python train.py --d_model=128 --n_head=2 --norm_place="pre" --rope_fraction=1.0 --bias="none" --optimizer="muon_variant" --beta1=0.95 --grad_clip=2.0 --doc_mask=true --train_tokens=128000000 --dataset="wikipedia_en"
Each number is 128 + 24 x the weight over its row's rms, rounded and kept within 0 to 255. Layers, rows and columns count from 0. Numbers have three digits each. The size before them is the row's rms in percent of the matrix's.

# layer 3 MLP gate, 512x128, rms 0.275, rows 436-469, columns 0-63
093:126135148119091178125114121158150150149119152114130106094143114121113120135132108069162148121114141119118120171162136134121133145167121109103141147127161108126129091082142077098140139152149106
107:136136167121109098105142101140131084106114131141127101067133106154125132150120103120147114129121115141141120141154137143134110168111147183091128141080142134170128101100135068111101140117120135
094:118147105163115094153135151138153162106174102136144137112168183138097103175135101111144136128144142159100152072162126111154158147105095084156125113129132124117121153152160110156169096071138116
087:146156135093118151152135098115121134135153165134114125086128118115173164117160145115127160129092154166126180109140136110109092126113117121102136144135158139169147165116130140123171132128157101
099:082120135124114185143119124136135151168145127116122126134141134111148093097127103136104143110128135098157163144100192129105176114171153104166119166147108126070154149129150149134121141158157098
110:110105125113162162173146087125108095151156126146132191106119102099120129138102120123143132116151126147137101137116112151147123114162111172103172149142114168124113123128163134125191141118158145
099:130112150162183138143160141094152134109129111109112123179124140128121118119147126128161101113123131091100101110141108102157107124139166143144143109111109157120093163111126113131111136095085139
111:136138101138149120165124139138163140142103123094067147133129122132122091175146182152129136162140159165109096133094137096090113145088157129144123110138135119114082111125125114107157164081149136
095:169168126132120113153162116104150104128145153096139126116150113087124148093146170128120151146146130121152149161103114106155088118112116125128119125140131099156162126117180127106142135150129111
102:105119095098125139091118157111110106127089109170139090062119146116131157136142118121139115119073097139155128109144167078143126129103140110122140138145084093139113121133198129174146121094116104
100:129147156152125117129111136172167137110143153150120138095102132151136106133151117096166089158119158113117131147099127176102144125130116150106177037107143151124114153164156132147139138147158136
092:169142156141142135142111138144134168110180161137146108151149139109086094171128117095137105109111136117101137119128151136115108117123122104113134135081110101120145131153058096106155108177114125
099:129120152140108096122123139123128115173101097132120115132127192094141189136084117154102126136116133082060075129145140148155157127126115136139129112111122125098103123076148124098169119115141101
097:087141139116111128166131144143149135105142141115146145154110168126095082164141120103117105131102127109117130116127118141125132130124119116129138100123137182138096162175169128138121126077121156
093:128126132141133139119135141084119065134140092135113143088150173110138114146173102136155154096091135144131136167121173121145146079137110107113117135116081140122116108140163156149133093112125146
096:146124120116155112132153142115162156136115132137139148134101097134095131137143133087163172116095157108146117153113105073125078141098100123113150126160109130109139108134134114120102152144097122
097:121121114124131118136157115139119097122146114130126189121107126139166118118106126174133140135120134176147137109140131126146121119134146153124128123133085100116128126133128112151140110087117093
098:090164150147124127167140120112124150137109143174139126161128155112201133155134129101111171085129142160146079097142110142110164120144136113122127112152116116113124148157140151148089175093136140
092:134162097120101149140111126114164133109111118148117121110144130083140099166110152111149111092168096130104101114125111155086159134176122114158150089118088112126144103112114146137129083113126102
105:038143173144113137098102135115137161156113133122125166090133114124116131129116106128137117181120107130123120188135096117155141106107148140120146151150167129119106124113163139163143158105116129
103:113145192117149160107121156157143125162110139151125108163123140152148120150126145121126134132090099085106156116176139093118151121140133120143124111112172102137146107159138151121143088104122101
100:134128125086072139148125120091084130085166124112140100131134134093119112139097113098118107141119125107147110137148154076149125138105107147120150134128113142113147089104111108117135136112134132
091:124152148181208151131148109101117150112107146127109131096128107144136105144111131132137140150109157135120148135128111122101157134156111145171177153107133124116154102119165141125126147115167114
095:109131149119141126070093119102129148120165159129102127139121134087156148153081164123125104130165130094150118153106147117078131122106133132120082146126116116099105138134078130131175143109117107
101:154158165141152170087130151062091169137169138156118107128090137142102114156073133127136168109161100102150157134124102133101160120099099136115097152157141127116135122135140109183077151101106126
101:114138137173113147120109160164123101096168160114105096161147155139108120149155093149158122135130106120104095154088160101102114122096167107112155130114134117133113096178110130164119087131147136
096:104129105104127119128145146114133097133139119173148089117116124120133153131171140138157139159105120137076130119116073107142119153137157138071103136072165158132141118116142123110168121116115107
102:078109143091090078111101142124119122101105137113162144146134124135186144144115139128147080141108114116162111129109153102123143129089152137134153130137157126153141136104094123133132163157119137
110:121128095112119162096095181126105140166114140110137111146103137145126093087152119117106117163104118163066108122105151126142162123146141101119149111153139111136085125128120159120159158108115219
095:133147146155180115132131100126145162122129183112087115103105144133102151103127140127148171164149134144145114097138141136109102142132142153147102119117116130149129111162098119106146117159132127
093:132159107150142160147126105140108128137148114143114125176132115163176082134141165134131130151137171125081138129149142087161112120141154136145180085138149083132098117152132147146129157110131115
100:144157158143158129136132172081146131150116094090127109145126168116114117144152137127147118148149181164052115119146139127132101148114169125106120135113104096138143171104130080102113114138108110
097:131141091110138138163130131163124145131176101092096163107150139093125156133104097152091140153131156126054123123113136106144134140149120124116142150128151087146108129122130159114129120079112127
105:109118135127160111132157143148135154153139137147125130122133131138143097092118153164116123108108128110124122153117089116113149155146149129108123047105131123129121123145123108126133135169151143
# layer 3 MLP up, 512x128, rms 0.264, rows 436-468, columns 0-63
096:163118129132127085142136106150109106086136121144114122095129143120149110123149131086115165111146085109092127145100141125112096131091146103167119114145158129124084121151131119151166126136091135
102:126090129098139096153120106111166163120133132161124111153143159116127117111118137137125137168089086166154104150090125147130098143115135142131104086134125096144142151139093087118121095158101140
095:115114101131163116190128130137136156089159101145144137125124136096120115119122091141113129119143124108104137148143130167153127135126144132120107103193122129146114128152115168147114103125138090
091:139106133156145094155167127144147142131167084170101158107095107164149127079109121118106134157144137094152062135117144134116118158152148101160102136094112152141122131089117153155144126140152139
098:087109149118152104103108169125132179115108081136152135109108175123119092114132095155182158118105153151175133077099121176136138087127129146076113146111131116120116149088092107156135117126120118
100:114100150131132118172142128115121112125081088153127144157109130097141130156145140094141123140111130124144093134148116140154107103120123115151106116161117151118139153150116146118153125121146095
098:156136136139106132135146166131093089111114064120109143141134140123115122140118131134053115151129124140105124118144081081138073144102146154125126108157110128088089120126159115120114181085116122
112:126106148123110175099193120129084153115152119152159113111098107129112122144078151132113098143119120123101129099107096103149109154138112112122128144129137143119154163156138137157111122144118170
092:098104110076131139057132135156147121136158145144176134154133104112123134128130103163119139111122155141160108066134171142109088101130108129113118124079117126112136117110104135111103119095130156
104:115145129151132165169121103127154099153110103171144133103147127110118202137130125117063135179127129089112125119149100148115106124147096124159103137136114163140099089124153114178146137108105127
098:104145120138123144113137144145111103101109168117185146097099111132141139118123147115147161130111115140177124091115113135098153111114082139142077156098113075134160109101127113096094117126108138
101:152127135200138170126109163134124141088138172106111147115124115129142140131139108113147146165142154120070160127118136151122173126113141136123160091148111115125155110124138114138095080104136133
106:114121155147108116151152142170146135122107173137139158091123159109092088162156099129157167087125113113168126147161116117127115162149068126109126116112161119158130138104128083127143104088143147
102:136100097156069142122107105145148106144137108094124098084138133109120123113128117077140085156096162156157108109176119154162118166109143154096129118111126170121152145134170128155168134102144115
103:160125147123169151134170113130132131152139149143108114151149124153130150115108139124109147094158110098126121106180099138134142094166100120148065124214102124175136159125141141107095139102131103
095:119124168182147164109158116154113128144118152102108112161161147137124116136182106132122109139134146139109147127138135194133066112124153170091114076161116095117107131133192128127171094131140185
096:096130139088130101135153112139143140126120117124076164158152152136134109149094114162146138103173161112146133157163093131104166152101122153122170140155107105091165143105134095164161157131131149
101:112086138144099128123130083152117110114052151097113088079134135099100150143124155116154116175099161137113139131121104094150114130146105088148138124104125112132112141161120122141128148154104103
095:099151111135136115134072121084113157165135144146126093151150108072157087115131164081146091140130123169167121109148130124112096155127179091117112107105112136128196142207125159128113123119133131
101:108143182097156087127088165154156112101146111148133104132127134127127144157090165106112123139118158119136118139140161147135138124117132159163118113124108166153155155152143135092113145132153098
102:056099092132108114161138099139103103118064087116156145131109131157132122110143124128142103164139115163132106149153113131162141145095130109181130133150134160138133125134105092145104152136115105
099:105140147142112166163143132169148145144136124139162118143147128121091147135071149151175130113134098122112123124057148139094092140118148078133135177145131113132172128144129076127101132142133109
092:164101155129164131131112156109123158113138146157153122125160123090129120116126083118075185130118152127131132144107120179127125103071106097144080121127168132112151134124130161154119154154112138
094:118094145133114150139128128121140110146112105137158139064142120096117145120169144074137147146073155172114110114098126151125116096148116123141152126113176137138117147134130128138114102170143170
101:130120117144117139161138140120152135146054133122136146114107116144137107105122131104111105178094149125096129103078184092189163137133103177171120153095132123124156120102146121088122152131084130
105:111204119057104128125104097129186138137132141114119142138137099144139152115133133112166124129125157120170185105165142143110108122101130149149138147146157115136128116094123126103110099156125113
100:128117164108113137103126111133118142079127086125123188161097106139133102147103123074106157117177132115139182096171123161102121130129127161162113138169131153126131105128127160105136091096099114
102:178127103113119152124088110079126134174138128169135131111136128123116135087149102127116118125126131117154148116114116130135097133117162142121166083156133102137104088130101142171144132161165167
116:121147083128093187151106133174153148135114120105081158125148136139140079139142209145131153143087148116140135117140101129143170145133121162139137097127143138128114158100099140097130111122125115
097:112112095122184136130121164146091116125103145153099122148131152157088096119144123132141167130187085141148115095150094128161093121132171153113132124100112119101117123093100113141108062125125100
092:103127139139130111130113128114145159168116136101138095173127140112143074153165157130091136128180124166077125099100116131137123126176162128094122119107124126144105105154146115139111165106111157
091:136105149153129133091133117176172132085082102114143154088139158077099100127143150146113150137116099146129118136149087154149133137180132105130141097139112096109152158074112133137127108167116099
092:151147126107135128154127107123095155094163118099105132086130137093168121108137144107095132137161114113135125168161138148162144129131148161149127105127179165156124097146128111148123197125090105
# layer 3 MLP down (transposed), 512x128, rms 0.248, rows 436-468, columns 0-63
101:125132108139155123126143165158125108122122102163177133129116148113093143096110189093120160131114142116106148101128128090162115128093137124122191114123103158146080146148116135131118130134099091
102:167131133122138106104138138099124119169115107142147098100145138136091127132110141147166185153097122141126126156106138144155184122095129119110163117084091155100105112132156149146146132137095132
094:138109097142116071126176060096179090119140131143182144128145172127132079153084122133140149060127133168170146108131132117137151117117125141152125153137115120135128139115107096107102124103111148
093:126092110162151105120120123116104143133160162132112143100121133135115121124099145138148141170079180141131131168111122113095128135136109101119141142131109140149126128096128119165178114100117158
100:162157129183152129147162105091123104102108145102124101144170132125132172133127127086122103159164124157112101148132097047128125154177102148107130095114148144163103135134156105120104157131142110
105:198112124119161141137119113096123104104117145061103133130152132047128132101128153106154117131146129110129156201144115115134108190130126154142121123129122158128150124169151145126125158117136093
101:160146137137119119123150149139126122142160111118113132144111110129123140125161126135167118109172103152097119093144114138119127177182177105092153107132141117100084184159163142115105119103079128
110:142117122109102151101162122156137120138131142129136159131146141163123106124133135134133136161075111132119167105121138118122116198116136123143132155141148103114123151123112127139098132126141115
087:122096128149141140148113116142115177123133175140090136113133158114152120156124112129115163156119129137153105153133062085117157182148135153092152117159130145113140104105130130146114124129181138
108:134100128128088108097143167150086159110108167135148135123152160107129115098165105156147152102152123162109155148100102134143144124121107134126121132140173096118100143142137137105111115137123133
102:149075105134101157129141164105132122174104111129148158133127098090122134131114126138098108082132102139126116173118144114132141148110124093132151152122138157134096109140127130116150147111122090
103:160113119119118124185121097119126131128185110135129138147124092150111102130119133110136139126121149118191100145151118140112127092139097146108118115159135166135115097177089094118170188144109146
107:111132075120127097124124137094131127119158116110121146177106121124095123133140160126119111157150121147121144125119133101140108155100117151136140157201120157160175108131117140161114132118137112
097:133167072097108140149149153120105119100089105152106068117138142166103107102137127164128161136149086100125205136127108149147118147153102157134176145125150140099127118115152103139119161136102144
102:142121146164116131117167183157186126091131140095115122101118115147139158118171115133122097157112140120147148127130139094088108190111125123130150140122126163128173136147182114121110112127146179
097:097138147160154168153135154168115077122120123162121115151149148148147116132140122101104110148126127100101112114128182156163103140117108084121074167155133137112128150110112091096095138119116142
101:114156130101069096129121100179151117141183113126107135119146134162133186112125116160144101128141124152117140116064136144143103078106139139118103116126138100102130100177126156092149156144087107
100:106167122129144156095143151161173136142120120151126144141172103146144103090120084103112111108189128137118122109115119059131176144145124152122144119101151150137150107082141126136113080091127134
096:133119103125114157132158077172134156100108120135115117109104132143126093150128151132197084120161114159129132140117139094088142086156119118138147072137137142100112115124134135120120112137158104
104:117121142121167141160092133134159114122134084103176104112122181099153133103142159149105136076139142142085154098132156113098124106162137137131138110174186129145120157109074142140113086144123148
104:150148094129158156153147201129163090099113126147109126174123117146093155159132101140095126113144150153134133137090096134061147103095159134114113126158109121155106156151109080161155124116158115
102:125157114148105132129106013167128146116131103120127103148112138084094103090139111138134144139101135147124139087076135138112131116145121127105117139142154148154120165122124131153143121103152161
099:152155105145137091174125202125107105092114143122126088136131100097134123092163144102118093104142122117117060144120132138168104123105159119124134166139103115137133146095146150150136113159164140
096:171104132110133081138127144127153135145146122096138162106127149106180154115134142103141110178123132101116117111139106126138078147180175120156129127153158107072095137147109111149117117146082106
103:160162154164169110115139159119135087112105076108180146119124093176135141146138139125141159122149151105110142136117145127127162097153140176149142105122128153124135128079175135137150098114097110
101:110157120119157146146153125119156140122116133128109132100143113137118115133145148148149178111132092161121150132077109075156079170194136093127132156110123164179123107133144137144125110099092113
102:126134137144150106112105158135170144134114141133176117116096126133129093111094174113120165113147096151130077154150107106146122123099121161119154142091101130139059121102148133164131161157165109
108:086142133163121101118149109139169152127130148107141108092138109138136121124119105108140147108109128117118128095115168096156121093099107111110155176122122135122131171135120128135075115156095126
108:102144128126129127116126144134101129146136104108089126146170085130125112125147149157125112136115116138068115116147141142162193167108103114132189120185148129128081118120127169113177135126109149
099:139131119160128114110118070135111169099126154133112135115147132104114105139090103125161148104123111144128140111171143132119108096127137084097151169138098135097125096109146122129144178100140098
091:153114109139158142169150141097105167188132155117115094153125120148140131120178169144156104126117097107136126170091158086116136090143116129103149116177160161128138118104142138138090152094129133
102:119120159124128117111097112127125091103161140135079116080109107154117119112078117124098141134102081122174143133131098131155120087115124152151129109139164108111156110152101141172148106078144117
097:166133102152129139113118145148117119144157147115158138101105100085119142113126097154098116130126140095113055139111156150122133144090110120121170135122142151148103112152122142139106181111067133